config = dict(
    norm_eps=1e-06,
    rope_base=10000.0,
    rope_fraction=1.0,
    qk_norm=True,
    attn_scale=0.125,
    init_std_down=0.00373,
    beta2=0.99,
    lr_head=0.00751,
    final_lr_fraction=0.1,
    batch_tokens=65536,
    doc_mask=False,
    train_tokens=274700000,
    steps=4192,
)
Each number is 500 + 50 x the weight over the matrix's rms, rounded and kept within 0 to 999. Layers, rows and columns count from 0. Numbers have three digits each.

# layer 3 MLP gate, 832x320, rms 0.13, rows 324-381, columns 80-159
612469490531498526375578460467482486502455499572503453591438541479467399476527458554350387443511458566540465533507500504476477512539589580511512489520551512401549628408428492575491518574434479452521522429599583510473547582498529513528544562
500489472527511447518487491543579542543588513613479530555504438495502530525473566415504488589429522453371520521439470544526462544478543542560459574590513455553520555472501434507535453481523501609596576467536512518492425409514560457476459639
511583481479503494546480462574561547458564543476494614450416511469456574489470528527490596541481466518561497488516495416473574467531463515524470483559507469522420475518453551460474492456543409455503515555568466525442561551507512379395454495
469458420595442507541510509523478527512472511635448583495489528439599529538438473514513497623473514490446551576584508531492471448514447470485479430492498514525525487453474459508380491527501581651441487591498548438482392539641444496431420526
481537521533487519510487538479468504513527599494508478426585463445470470480487580521390508472431477463573463454368511531436553432529459425572475503477442520520487493415444442537506428378548611536541546472435405469454381501503529480482539503
584428535455486499538467444591529393398472544487535604522443495471552426607475511577572497504500495475530610563460416554569442499535547494513455397498468461471499515462344541550401516529443486499634599439429425447488523515449552464444512514
464513474486530499537473569535517508444589514492577500454484529420491540491456537532427517524449465526484581469469567586541477526505480522419556400550474539476483479576531457445483536530444474523444501479506547555493501456428559498489454473
525496540492503546528484525509495515550556565561547553533521495507493508507578502508487539430555535517502518516515454411470359567503470476430442493393492448497488507497462469494531537498567473533435537453551558415510532481445541611444509499
482479694534493600458554552567483557454546524418438506513456510429542643537510537589515553479561457500553566504445532535596541493506559587462467447538508529569532479534502500572566544584480496485442478485472494478433575515414530516462521446
503491519424489427538496474542526519379499558489510576524504552489452583512489453505458433550464492531413522567434514511407460481453546586466477547472516415488505548566585531624532425433516582421423509536532427478489545571530449596457491472
451513586503482568435418511500472495437591445450486560532617504486446513516526591571564560489503654354513539526364473567595382565573544433560504443350468496436461362472578448573500567508488495444475452436338575562423452441464430542449555518
459420510508490493523513576532516512560399451530519572489556491433499469436493487517446445544510471505425514440536494469500474416557465476553574453501553473442523462565615558542452410536368584506528459524463451479452497480521422424489558526
522550512469452592543513452450511533557529436470489507515553433385622583451498532469446591436464534534435426435526475509527443527547472569440467415560525546480445474438564549587511435527563425470627490619496425489513441496471442492523365368
536542502509485609455488518491513492549453530459534463461574444454480470562537543606552496427507436540555431474491546594467525540499577495465497424555588488392466508534518553569487455533481439470529414515483528504516542470535512465556505577
494589496504471487522419435530565550459509434516417441480465462475480450491538518480447435468447536544507450503442568531472554564549588565626571571464461493579514550512498553381402513556461594547414513464525581448583478389448512522512568548
472461569524505506513447524474355526495454465513533532536479465389578464484511516427510492468646489445456494480580532498530521555498591514501430542433526451509475559536476472527512481459506462532445464568490441446494468492574411480344423553
416506487572540520509433450554450559474466504533488500532600517582499499590531417461494458446568580570488525441466493505561501528497564662395499604416529452506529469523473495549520466458430470572494555529546574442546457492419511497567467436
507432536428594545485460463462527498469490502518483478484463520407537521546496457477574582537504491459475481504504576482540474427487472487437516551477535462537592610451471495434483439440469563469566498517485521448496486435575521485574475550
588411549496576511421491462507527476425523373423518464528542531520528500595588529531494463380467377473545511527507586466549512490544494523531524562586482457480467446512481445477479532532525467557514563522542455502477519629436563457432486520
406478538534524501489479501480519465560460468496504562494522407492493530511518527486437509526447488441477468503466523513549516534483544634579502565390551493552550425579574588584460485390519461510573547505542659463474560491488430466466452505
437507488456508451557495439495518575480462471524471459462430411483567459418548409441478498476430565473518563576434426486536418533533466441511450492507492535504494409504434509399541475591502573544524423613478472466429519541524636500494440469
460489527591493537565518459540443500497543524405488434451510604516531503466424453436357455393469539441596494544442430491484457470424540520515485462495476376582528492515473484437413533444533518465427454564420564527538474433606547491495497493
533489503542496569494583507541572495561546550528598517526467500487417452517532418528475536556456457528503548505437574574479533532552512506502561503502510448555518540469557530487523493485530401475480473604480668566542422505438410507534464613
547462441485525504440547446506483537512573606519419562610430465503550555562578488474546481510490482499563503421525500578511530518494540494444479489567503544393508467489497466498499464602457587495483518579531500508502573520436617478485499454
538492503482512587509462441454530568440491565405511437508366556519505476507485525497551514499462552575531458510551583481481525427482502470497540484381533474492439544526451439520502504506493476517598502432596546535481466455418440587524432531
521573511533497511550482545499556514499498480390516581480558496503403400505415495505514478510509521467468491490521588494439526512398475564494573490463568527508575568413517529464505488376553497466499442624562441473500428516542507505449420526
560497437547513456581579448552623497496495472432492455491466438506588497519462478593512524452557515598485526448406475447517495541521429551616503503504493506490551535475548537511466582534506537588475413555523528493531544455473510512554467519
531441483523534537544497476506460480401462513449517577440519464497523459518570452436478412457551468418561600481493587526555474497479468328521526481470509467457551539506470391425429480449562555515464461489477490407532564452437522549526511571
444439511455485546546493508547496409458501487539520443591494475460440563448495406531628532451459505502446518540557426423514473580540522473478448539594516488541372484506518562480464504550548544552499497440436479457519570479501501549468491516
415429495545416530517436541477504538533540518490489516490508518491453449520427496459490480499526507469461510621525538523407515528486446556442508553596436586475392444403456370442437525561477508522548505601479477466546498469462559512473549503
429494572461482469494503530519559632578508515486479533504477474488529515514461519590426568527533386485480381485523483488520516462509367529469563592523668479436468570546526569460462563528489337524498589520539541531544465410457461466552440585
482573573508531457465512446454468477449465483467530529554467511484584513476467451473439511443531511530494457483475535498462582526540473515482442416504487631425570343465497498474493510516506436439527488441428434518414496530483513459464460501
502355470472565432527438489498565513558530556507528513477461579546507411529573467471465492469578517477531558532513512456607510490484485511478397503578438530514501549540383529476463434581438484477427507403502559566491531384519539504555573542
547511476492442601505448431460493487391498569621496360502439465535512417495529481518543502473467526554449559479523666594506486345574434477507504552604609381428544417528446527522480497528384548403533469466490515493522508516577485424572526515
461496458534465529492462509428533507544479540538532383499456489568503446510449390520410455519529436514354413592609529529575496488621513488522589487491474457471424488411509432478450551544470463489505490476435480458486516493470476518563513478
548457512470494556503475498457447466535451453485449523442495601469475490434590517500487459544496513559456545600553465544489542518503489524591486454527599428586473474512587426434541542552441523458530527527470517505490457586440511495528497519
564532354503513454542438525500466658500485524499498542485452471543449445463509530460485583464440505505465505517385537575488469457496467511504547463518419532530500542404500460483464517495419493525552461478577456519392501529559490471413468537
480424551563526545483486482491440450473481438488305486475568534453511468535632520506453591484492542511567512460511520557317531561477506549543476516517502467518584515558469444482512577423497596484476543513541585538521594576501455468569544594
493434402598518552645455421515457494554420527557487488543556457502507491457570492470476532543506507584508480566521596465524570476446577487488396474614483515506569549550634439492564436504553589368494455471557433519585440417579494560512464415
475382420481476488490534602472489540581397486577490575498588485537533465486520529611551561472448494551383486562613340504412515506428441460570445587460494458516390510468445424495584497523522416441450502424512522491482467383528512532505470518
503444545517473473469413492566570470455513476514503520461415511483492536482538442451552553537497471511580500501529544566462495461521522542476565496463521557478547530469495508532483469468486438506547641517485433531513519495538491526540481498
518454535434550527547456512548470531425500488487518540395536583391518448473515556480537436547494480472486538497444427467390445576500487496578488618481412524474504487532499509575506443432450463462422505522519456539478432492563483463462523493
524494527481534385487528492555483488539484580501459492563455539443450582512610425595480594497523501578543542413495546511561463498603461482533577436419588506531486438492521569465554562559591502544519458519555453479493457386481510491491464506
485505545446524515488452533464430497526501435519494565475542463391449525479660547592577506538524444478434564523534556482520574495554550495538409540523542499524574478622545524601544456504525492493525471478401492565506467568499481609476602430
527531580548550517474480610409443442491506473411492517469553457407532442478547502409440565396489526465478487515493470499471457442492575532533430524472523547441469523543504604475533490431491521502470501516453497539533556645627383484466597540
471446577568490506430478520567524434576520509534518468494554528423417392560439556440497459503514559594476510451467569492405503533469487458482564512414434424468545561525481533509526456442491406476583555533489568569461581454556498468419434441
520502512521478418579442441511454560504434493522551498449512488518519523443641578541434515434494473548472585416511538596458452628559540528548461520450482550566523520445487466465563447527461485536462430444510507420558563482522446572443551453
561568518556462593506483561499482479460494513424529509557512490370443549541444472514536543486498425530532553578483494532495561598627494572560468606529439513575523573470560453517506468516479518458416441521488519556503524428450632554478494488
423562542482493554445495540459554563561458482454433542421537501532512475508550476411410597501488483580532542455437480438475520554459512572573503491462532481614487586482574586497438526568426597491488499460471614487470528506421481487532452528
553577520628516507517466513514539554476497549567554530542560605526479433464534456544490408449516494524435470491532497449494527569562520504485560425550510513469534433451437541373466474422516469383513434481523490459497483500556461497415496528
481549484545505557553526471538590517509480503486610577513569513531493417526521582436597409502490485454460581496517430514481453636433411519564534456570527404565467464553511460439369528530572489529453409451566432486553454522461465521551454442
478515540379471541490551492468492478533492519574476493547513504483463490477510389499432560561555486545590523403533468541524457516470522488473440501513463445437532477464476494534460492468497523571522484504446587547504450544476442549465510552
540504477518502489583445513518525498470502507462498519486470463529544509598541475429493493541533463461507545558542489520459456560544442522439470595532488511454652517476474463433446529488495573491466518489497554566462563490463496571519579480
456430497479463601498481523633404504478502500452481561545446525492452444471527410494554494485527415510524549486519511524542560422437388556424448534625476493466423484452429501491492506460470513484523517563574397560502484555484481484482589506
429511497528503465546514440423520462477598543429538512538468451460517471483479427538432519521492521526529529601458523534463495522564526504481555530550439464536463424493540608517544495478581351525563472455527504470482533460545539527485458511
547495536461568477443459494509534480481537471453475464430517530550553554483557426428421482569533478498572480583475509511511492498381515502543508463572517494535486491421460521518472420517516512471475567477485535489487497514502534443475548533
483483446562510457549520455499518564582573437489479528473458507465522524544477497454459459473564531565431530416544460410424486504465450448397532478566470518520544473525460429563539561468573574636513538497485454507436539559601446515443502509
571505495513511514448504378492476499410584478544457455523530425466440414481459463474522495581479523554540549559519523439510445474520547530592480487543508436430503461458457537527442511553560505435499454564481537498488527508540509583489387551
# layer 3 MLP up, 832x320, rms 0.133, rows 324-381, columns 80-159
584524512448577464513572544500377474426503569527512376578511469509457510490533496536520556467603554557500513518565527507349523500559539617493577535523418539494549575378514532610443475504394540456474505443589644566509411558465497461528443532
452474464405567494596495447537612552527458432414477420454490473568594418494516546488473460519499480479444482521506510454483491466486525515512557451571563547619467489527465446487622484539545479561475555568568530419506429564454488530524530465
500495517527521590549454523423534531499471451473583445559647490483453559515589483464406543503473486484459478410545510566538495501541485565496430447569483572499524584494451511524558459515493463497422418479447538577495438504549503515446489442
552472433468530508413485415543504490543473553459529470495509465513491467453524521459499469485504477452374492502398501529530465428501514489494598483485520495496540470660468493528530563447451512493569494532553437567514539447530489400553528556
499474550590481496499508531352496497574554506544537464507537464471499506488420428504387479550439530502474420478422455534526531574588506433496493563563513519508467524413418527463564459532436542403492516556469405477535521484484533575497539432
459531542532545463469450515513559469527569501519504508468499506453492501518475478449476434507511546508568475453450478438587548544458512499547436493473548408473531522519412524534448482593450499553502439518410503558520531496471514537400556449
602510538524456512408546412444491521516552489482472487490465534521508486485572437424437505474506548489472512399588508479520506488438547532578456544497502531470575498516498452442479406550449472499533529494570456440466461484502440502452511544
429443518475451489506524398516492470513552528490484521519393419594515592459504401514506451505479444495523566511448536508508397444544444504533457580500552493531467495516450459461487503470546502475532519548438441497468526498471440537505477498
475538592524466541370509407502427499432488513461503499455417439439412558592460517484403529517512483417627592508556580582546447471459574470506424461462520555527473443485433433596607576484545531490593420486437472461484368531499361474632547451
617493440524486555571430537598537473500542583564559592467504478479469582482482450470492467550505465551498455544469468519456528487466476553522507435542505479475554551487529512484505498438461548547537506499457451394607484443559477508545538593
499468500583514414470573504467512457432420569502586560511482547455499458465452298460442504505506396514499588505494477384434451393465417439478403530647517438565610555549515521413467440523553469585460506608695517515565581590544553410548446445
503485481487470389599480521563457493524434538433546561489474522545595544452539405570497416477465535503544488559509406556407464545429535468494501428489483467467510493546475520422472465474412471513449493555531518556546480460414506507437568577
472549429531378547519520528465539492475455549548412612482514351517496537401636633424493576438456573572613489622476412452390371560557484504516545457469555504422536532494504529379459459556534524524520495555538449423545443372567597640404462550
458474531454430455449443520483507536562542527449564510559533443487424492505459504586454499441525392449527496443555584498491517549585500551444486402469562516408521410466492479442484509528424492588419492536558424468560497513431478511496529552
505598570488495511509520611508550516422528534543486446510498532544481550498429518515562485430457465486482533459528588431497420481567490476517470536456500569462537479505558484549478485503464591506537477405510534392597406437489520524421428507
462518573503551469477464477473461524459437573499445488473523411398525470445549491601495478473415456541457466546520440557521557594485484462492474578502491553547579539511554508512560471496438446451467542489508477598554466463514492498483447560
406521482632508522506476513551499489461512568427434463616588547578458471527497519487488460467554500575489452402456472532489477499496524483488506448436449519507547538450432503455458519492502502484491549469564503566432498595504533505559447525
481469566368506583509498481585496497549500512511563538404565441535530572455580541477526545530532498565506478539454449462541449525445511468555445465513504441447475451529550525530442508505580467405538505558516512557566480493444532375490469585
505494530543512528402499540350499476464460433546506482576499400538446525530535514519475484467472460582462480578442431558489465534558450449509499606492506465493523571459372433456460550500478541511595497546504549575458545563463568489479590517
428500485588442494534537486355448455510507531540470484405492438455567476530455496497460438586531499529535472500485587541421578551563489497467467479559571531488441489525519529510424456436494382490504490375552495570516464518592461481542527509
462502480482505493526492493527491568453471477478553620513442563486502474437579519571546487558611429511497449459588494594441502534528496553498539564544556513480491553560587571627498511503514508477546568442546508539429461496520488509515523627
501430504482482419538489426509437553499528539501413534437464524528470557531500489527453486591404494461387494485520547469398558585512455532391543528533541508505483558444517537608353583508525540495514482480472463479471456505430454487514522504
503472487459515407505536499442605536504498477560508439467508511388508556444505528474506539537484620493519519515513566494497484496463413548590548451455432567471515524487560549546421515441556525479554464469426520519524462513485453526526448587
481493474473484457551540494640376579554524541579504515598432473474495475491499504558513475490508501506519528484544522505506497491431414465462471476580426489377521461476477511445478512568533544555484554584537471450464540445531452611416505499
453419425547477375482410503461507411477503519529550478497542499476549424504564486440474445513478561558516496513524440488509460584559554529536535498513596535474573567518436447423508428504511544501472488462477403515556483534534498412590516548
519514460505424465427559488449473501418519485478558465458419509435521461546562500519636367365540445517520523512466517515367412549504497518428404565492535488501422448465470478597473506414579494489498455489462579500556508515476443555526586465
442487508458505503461425509481586590398459525485465395507551476459525508480479494405537475596432436460513556447495412499505500611526473516466484543462494486477506524464517378475515495522509480486548545457498481500470520560486528539459417499
530501424501573441524513511527490410504505492542462558479550443573485625540483490437443616428419594504489421524498482520482476399442550496525466512527420577517421474479475454349516517529487441470613531540566570479413462497452508442408438404
521533427358417549495459371576523561544594389507493465444528512426519506508536477507563505482528562572490554545513449551444502554498543440555490491531412523474458370602545538466507529558461472535505433460463443521468530442480455450472509462
520457531458478527445494567559532503439508541474495518550435551509466473494548463520551573526510444519446554420528489528517487509462493396488559394491537509431595509493547552521499484438624496492543491445545564476517648693529434508499546433
623514488425479485576501539528438533468488439491406555452439500574487431517583546483498469491571518469459503430540629546601465444504413440469539441546597421499499527530566490515555580558407556473561400445434397513485488487560500525491406525
447560561510552451488475496424541510501486525438548419586500549453480527469531565433517499532526439583557509553472574556477551487514550520526534529454502538388527458533516531505576490507522490403578517494437533507505422575591520445567423479
520504453533539499546499438517500579585470481500500538457444547486605561511403470476554430463547447396490515481598476552573543467429570542606427525567460569524493481478513561445398531605474590582500579517506515444479526513516460422532534473
479425427444534514578564490526495513514427569603477418489534495599452544438566590413475641526430467522545460478478557639542448456548626473555456476481453568546524438534435398518580485500581529431500482492438534489479498486472455484492490414
408520547452404469471529489474532493530505527515547585513564507494448553530512438500469487463509508504546417512464467561516577454484452456436466445553457457468574492622472502523596462580508603454483538444512494497456527436538486565432595504
553425487551507510525424478526571520601543515441608476478479493399547464416610535449510427471490519504508513498541459495484524507570502480573575552450550540562460425549530480456506519474388544468468521456516493448604523510491449522527525529
499455449465553571481542565497576513554576472530587544545572441484583502540497534496421436510521472560572525515510458523508517615441520440472477535514483472473486417581460505454456414538458500534413521538537554484577470476463521503489557520
523424454531554438474526565504442542563437569447597425486483440601555535497477510432531432476506489506426504509466475415545424442556486469561569422451569402514414464530402517526459498542552376559552476379451428419458524516517486310485530515
511526449500525561577530524587520503452406517537522430486519397635507493455530437444464364495510446616438519525472640483545509469496513433566445493540419529504486558527564547361551377486416539499447478420509572461457532453522473578530434498
552463398498476431564506464433496523474405536560513480496479515504501448495583488584509480485448378495541530544452436475541470523520452410496484551482481481493431513520585464587466544483528467483488572422534505485545504470429506520563527509
488453478568601569531487503560384423553508486553522519465479428538484559578488499467501422536466510391512478424510546501494532533500445502506441546494466450424483548483480439556413507597488561488589497529551491510520488415542522416476501477
544416514539540446539461428500522562495586545526563441402492513507504581473439438489542559522430523450478463588531547561504554472458472517491448452553485532478478526525532497587499469471467395531517557582606474524523455647500498521556447477
517522504507485511521513540492434608446510457522460470528584497527398508433518496442467545574532450481557485503546467452452502433508490423467493574595516473604502567544586400480492475606606532446446464481442433512610543491537559507466603556
508515518516517402593570390491491456401484475541513551545519467594470537491410418496514532451513465471511497480549463555482399512469466491474525556509474536517534403543527559371545495444531532470503466474465583451453493410481555590487446446
512481500503422472509505355505520660481503492508469466520384580536522500407427443521529437498515510510440575443484520558485514488564498405565551470457467555495567530435480460488544471567471486511495545605620453453475474466415559433613527499
512489420449442474526428558501563518490477473515501484512487496488580590541549469446526566488439489422487573497517492540477442531447568556522429549525590541497450492578574570483532497625470590477459450523514461446559528487504496543457538501
588583495491549492508439501541543490419453468432510526535470470467495378600455543486497449505556476520467458544470531447601380460444484478508529422362495453450589598437442534520467523613527568485540476514612425549548446447503520519473523558
479446452471488482413486476508531523567513500544434508498436425502491485543562440521504430522429478471564374472416469473510479474439518450460587498536602589419410548493508504459507463485525543496477481534580557352630487566471448411471439566
486574474456430498409446446555551518531473395424422387467553530535548428395510501498440545624593464332498492453466441538584539563443477415518543489515441479593509435519478578540544536469488529491469474462522497531378521451518532555484447547
485460490516532550511545493520547496471490469495481576431499424536551484532531557542473479533487479380485532503498508495629418430628453413492579523432423615512506531448454545632481541513470493551396565520555489461473427461538423495456453517
438529500530548543499356542507527497537441408510516562518488524483461502554441504495605523469543499532535536536447484534537495449481451528437533489447546468551506545506401412505548467496486432575554525492484582527596514480473427623552571610
563533488612508486528513458553531488475502485462502492530485487568462527548482644496530468490501563501443442550497512445434526558480480472483507526534523571561516502512439539503563485454469439499542491511510488471423512389465464450482482486
591518481507485540528452495466534514546490498444542485520457465483466460514508491535552385430552490499513392546491485490480475397519525470475543477546543476460482472469501475571519500444510502490516496348388528514495469398539531492506522472
456368522557432455439525529521484500544491502434468471553502583532457589552437573512475490496513602506494454460607454485493410517540494457449446624583527546538506515422440519499491526474389487534468539442460481522552576435505396485441490439
491578420515611412521568541507473478483490464516451540510534511492510619487570585531536491471529452538479397479524463513399528549514561510475523554536522495446542485540394479530521490481625454512576486547478499534413509629576519557449570459
619561454552475503534463506559363493544542516499519581523481529522455461523517514611537466498547532484534485408433462501550508527606550607424476474422455569418507464520502394421500499376492537483476517451552508509432543526511484447599439507
496501577533473470457431433536560515471518494490439468527489539503512544486450536427483533506557583525469505509462555488577553475464401541411479599537458508542524451569463428585404472567439594609385518561480509548516448465497465524548509456
539512596415485506540534482482460419559421486493442531513513570507576524503516421495547546513526443539453515593537559531602532562484468542402478478488499499479418532518533498517529523485425522470460538493542566511522457495479475523498487486
# layer 3 MLP down (transposed), 832x320, rms 0.121, rows 324-380, columns 80-159
543479392559593373495478489570501461456548473594591487490446583488466497514637470478612552442439554562429486512549480348532409444502545517519474488466539484427484575407497502458490545496487581458431475411474502510452555561600519443538543494
564394535499496407461429496487452452528445525542500410671484490539447473486538610426532515511501488439403533429506439449461511508492521539522471402542572517501556491474508413595519551440457505499543455506440420537451391444479502522467439519
513400487554519499588474495498515528473608490511627525582471406389617528567535537521594519595463577467469530590504513446503462494582421581505501487570442509515475482600530497379505530442450518451449455525512466496467458481459419571445628583
566508537516462497501490498648522441510533518504477424464540469480504620418547440593520506445537421508526480560420486458513459513472486566403482473431530497517488572487445490528567572421455545528411540450497458544439478414499577568483488575
531465516417501562526557517441531584434433512516498489534451483531458565478566590487510598557524466556515478488532515486515572541477602509490549504486471491445464499529481556541470506576482491484516523479474559558578468512450540432543570502
476470552462501531503541483528450437494508489459548398552478458429522535426459526596512423468513442454555451601505539537535563557482603488487547412535470517435520536502548531454508525421471463442451496441475465447500548430493547499506542458
537572535459550553463482385495457491517500524485478484548514528527538503560508430504462436459525498416454528512498410425471510518454551489461519526492507462482502496472479494541446455542465425555453536509588501442496557449468433554563566481
513496438438505533575420521580522515585586482442549478486467521452484407544558495525486461431448555425518489511442458448473557489582463503437598496451448537463454526496530539570431532567533522530522523499511444422511516382527481536566494439
592480526556525419503434493471454527479502561607466398498582490506577476530457499606558437438493507515550497496502550536502637494592554424626583480551469452500539509412532489446422424522535352519520478523513463454489564390537354442527487479
494466520524469513562479512525519516504521554544549445537562404494501501499414531499516460545444474559483361593553551547558555493423522513483436491431546509543506511492529487459433440525484466486494440590391558515530462541598458589527492450
501493503448547474562501458447458468628669491454414532589544446572456534557562531565534443617532530459468432496428527466490463494404388548424541518560545517492483450512426449516476490358556539464425534448491559538420507563480464517474533472
500521530502486475484527395513557586569547506475479494403477515506533478477522554522474451518507431518460556518489491459453357483558565481525450612599561414494422455492501430497509540349420513460493526567403489488510446437465517496464422486
439497530513408532610567553501452501577553388452480523521499540421462573575564494458466381559527487452488481473517444478481514575514508573437463459421492503537483483593437507484459524590483427552482505484462505488474473505580516374521477373
446495453358535505553517445458529482554526545457447599524442428513454482372458515597456556518506501397480526458501472559478576516536587517365537445496476443516441510490546495539385586460591514430622587501511525421416467488543549577453382491
563595485534484564402478567523527496505530489470486523505481476558456516538517474505580427546452514517425487557467526408472567534482577494543466496554472545561464555501531493550510591514442487506367521519457514492630536488486465398550523448
487405436656445484468621541518532526493531505489530525484486477544471508542473446538479495479460416547514482553503543557531521460501490474546582516496446484490492458568487467484502574506446449571562549506496496477526582536465498541587501472
392473541483553472474421518491526437554579514537579548556381503519534534454506526462459476514521464482527535509477475513406479477488519419486371485387613440601547555562534499469578472490560438460521456443406562548501530523514436475535452596
530475508480462439368550537506503392416448433441521549580499520521454482425486436496488536509452455561435487488450485483566477563544582467455490415528501494492532476477562444575507517533514429491471514535466448500515472565547494511423508570
447504470556514567455435483481541521532449530455350517441538505502524599435522485546475479534470479540535502531486551534537446505513544463452488487477493477413497573426439537519624569467464479534538470497487495446491447501540487512475520586
598571493540521596452438414575537475518516438568461462451577563422562476449525525539557475588419443499554493478535560523545484447448492440541630479435506433475501589397564493455490545523475529609453439533565531514455434496584550496527538437
582487535429574509501505529476533429441528502496440544521530440527584542463495470387614466492487558498506502596512506400582499441468480462447525464491414463476482459408401442407596439505562488455480466499506434480525499492452440497483455480
479495502459452508597470530554479567543480479519532510513449424450489441500454494440523556567599538474354454397564511498511484581501510592460474488538520467463438430566529495476493558429464519426496536586550487470609454630459471578440564478
446521489492488531417471484507468454514534462505489584408540488406544522486611560516481453470520337504683468489546523570522521534407550411529537478477477447498523476433481520486592587479486465497551540478440407495487552483435453522452490465
483463511540462546482492524584477494506493498448517482459546457544575601450482477515482607559408480475473573462524546479493519526451417513508475477558478521544450520406409509543504552478484512438429504464458466534511444513448511541500558469
440484426502508433542462603507471461526589501514497492448425528430566473539456475435507572508542502412527496484550452463572523469462473553488541523412520497446422503465466501449504516502477530562480489495484566536449489533486479598415512454
388545566502525484479500537640506524498479527433552449540472487524545578512468492604555511595575471457511479493427482349547520469524473530466466437525600490406458565452512575520476488479602521470440545582400585623521545607508592509553480559
546545472508521559404554488485516585513512525497468421492431465507479557558609538446458558451471452455476624484514521484443477485463581482480503502609497495388555494540554508557512584506460589518510529506588498433539568552463589465511566522
567505573508496492425493543557467534507476527435520457449549501411433566540507517480585403483525403546588519558486501592469524415522549423562509546504573537400561488505547615491459520534542558448460527566501590525513540521509572538442552417
484524482481542512570513581489569455486496428515514594547494462484556521510494527508546495472494542481406487427510470506501485560439460509399463412522446533486499437428457540487487521519546479474494541526507469477464470589526499458564423360
459544527445503541647538507473349513475522515517517438595527485486538581497560583481507544417415488467422461517473504545476449535531522506452555500487417625448546500482492370518495571524521421583542479543550557390509492460512455486600529490
423438451487556533458496546519504488490411474476509453483545442505544571455500415568473527504470412537486579559470572514515530438557466506413529534581580494514446517522433539518521424397591411559483511478455564491462421413454394530476547491
474552524562537399439517506517590490504544484457517490438421501506465449479446464534537424396499490500529527553615525493537434529487500415526493524556404496503460470424471581461609457390529488460449566502476449432467517565498493479548512476
535525514583584410512380499565487532424433471422477388505445544569474518392568515473498509590584496607428466561569423470503510536479507558552488557423442564561583571497587458507457565440464509464493519419446452532516525449587527499418445463
494620445533586514575498611582462397581506577493486519546517555497546449472598535534547597432560445467478447476459611485379513488478486531518500454460590425502419559502520439510394420550517525484637447524550488557569454420489547471445431471
578491560525518447466526431494490561513353474556554522466554471508464464431537433505473449475574526444499485528437471466492480483562467498517505507544531505409479602558583450495445593533409611557467509518545544385610552528567555508525473480
463573458466458403442557537587530486440474493538577500564538516474522482472430486578491518495481510500525474519583570552530470430535528506488477588433503574449373590445428519446464487554478529501507486525454554503480524479457487465463500495
429406551524589601577621380515454483487553458504553514443437479460547477498420478549470581431509410435498528539491547447522417475523436518441537435494544544535476430441445549570530534544517432476485554487466576459527584503445403489558475434
544434478518429354423585510507555512542523504571507483421513428492533416434430406423440513461566534570493512642523422568410470572463561417461381469517552489484492510509480555527433490512606509534374487468509462402631595446619496432405526556
634519544456488544515437483480563477505447652481522460505582474477491467534560493510549556436526564461405472493545465467523517526468518423481321428493545441513401471436552443526436622473495558467511533511544449455520562527530551599427489490
545439409457470548486506506472479499461420468579526542548484529509347447514466572520518466537375496397490482529518394465566471510545518480648514504523483361462526505414524465425514474463449380420576592489476484443446539576476529535574477493
541540472560475600518433517442478475564417433413463485417482545633530544543553523475461403508498472508490546484533527473480478496522475468414545469451579560475532489542471530451499505508608479385455516473474456443546444513488486431437475414
482384463555472583538538426433579553523417532514498364379482541499492503464513483450496574589558495483449457446506457532415466423393539531547461487515588505464382422434496471481508341534488516520561494536556527469590563488454482487556361589
464524488433466521472421496514548510583491520468577477469460488518490515581517517528504508498554574505509539467472507533556544544446491594418515541479466437419524489430487555506493516504508480508455516494573497585501477505493524515435473415
484560478589587454435526562455532553528572426472529515562435506555472461376427490461551496543514512531495471502498481609400430566533503484446613550468391444495470479532549444399425498422464570481493504494544530392443525448511523446524508506
532387460544414510526424467539440461464463500521535597444417572530601403468567486444437556469522484570496507512473459497493512470548452540491507466458454544519548474464528607477457514387458502476484444587543525474594564504520427568541481450
539534499504497492596479505582541503558478451555503444521498533607512508462524499473491583531494456478428475420425519508499563476524379517413491434467513562488508483569514522384431620479481517515570406535580500530555429469541551460496526512
509603509494446411523517554521515538492451520520492394516519472428593520428475468519475538450471501510567418489559412462514490433437498504516513460417541594517463515494495396413546468558664543449441438516530533569516469542421546527512427466
479451477537554563527539473516410487540541526403465501433590476503484583474436564482445458533476487450533470520520591448463468393468398460444613446503545520578524473543512520472488506469489505557593492451525435397507493511485467593525440552
441618441505603483554529527416448501524446425518543417460422460570446539435539457550517500545442507498447589542426486480576482567606455558496514508457431468564508507535517499425423443447510526457507539498395385514669529513409501407493425568
502544447520491503505537406412489511457518466540563390518490425547460514497483431469484585526511482446423616555518500467467480510460527504615556533456505516563477418561493582530520599584550457501424577513543396455506479522393535455500483496
572450437502437583510564505503440438426474496522439475541484539578489434540441531479469477438514518410510497413450578441518534498612474579526468461442527546479489570528598383484545452543432611538412464459506564428499547493542563457501488499
460566520497496489529589458561567408504496443456502405548538489510547498494524504533457451512488406469544476601440526446425530472483572465458484435556471573563594458528529528415462498492422461484418530549571482446487519419457501506474488527
470552456534611547503504501552472479467428534438382569534569483482476523553489434454465439514521544424490494491492518509541401588451447567516417498466473555542512523454506406472473565448460471440579488498470642525474439482475492501528449552
441513410485482469530433546529486567581517539456537513519391362394535401537516415521484453504472496449529582453491482575569538511510514485562467512442517481431594541459633421507506543497554459515530529453483581496501464463519497538411499489
571527551462447410460422439578413483468477587457464469536478552539384555424455485514420528541517482424437450555485447452448582567511549416457553421533580479539540511438514484417534440521456497578482514589389611504521465581509568569517468467
555472461505426523543532476525490456469541527552514515452479617547496567511502494547442536516610527554555497513482456483529564431475423518524518510595501533408530479543572429500527562458460473454487580485541484515486569462417448528503568448
508502447432392505492521477396560587412525492518527452474450425450560513578503482479465500506476535512452527490520481501569525502496587456496579515534506458624502500558498542434594427476546527481431520490536559373534460599492456457456470410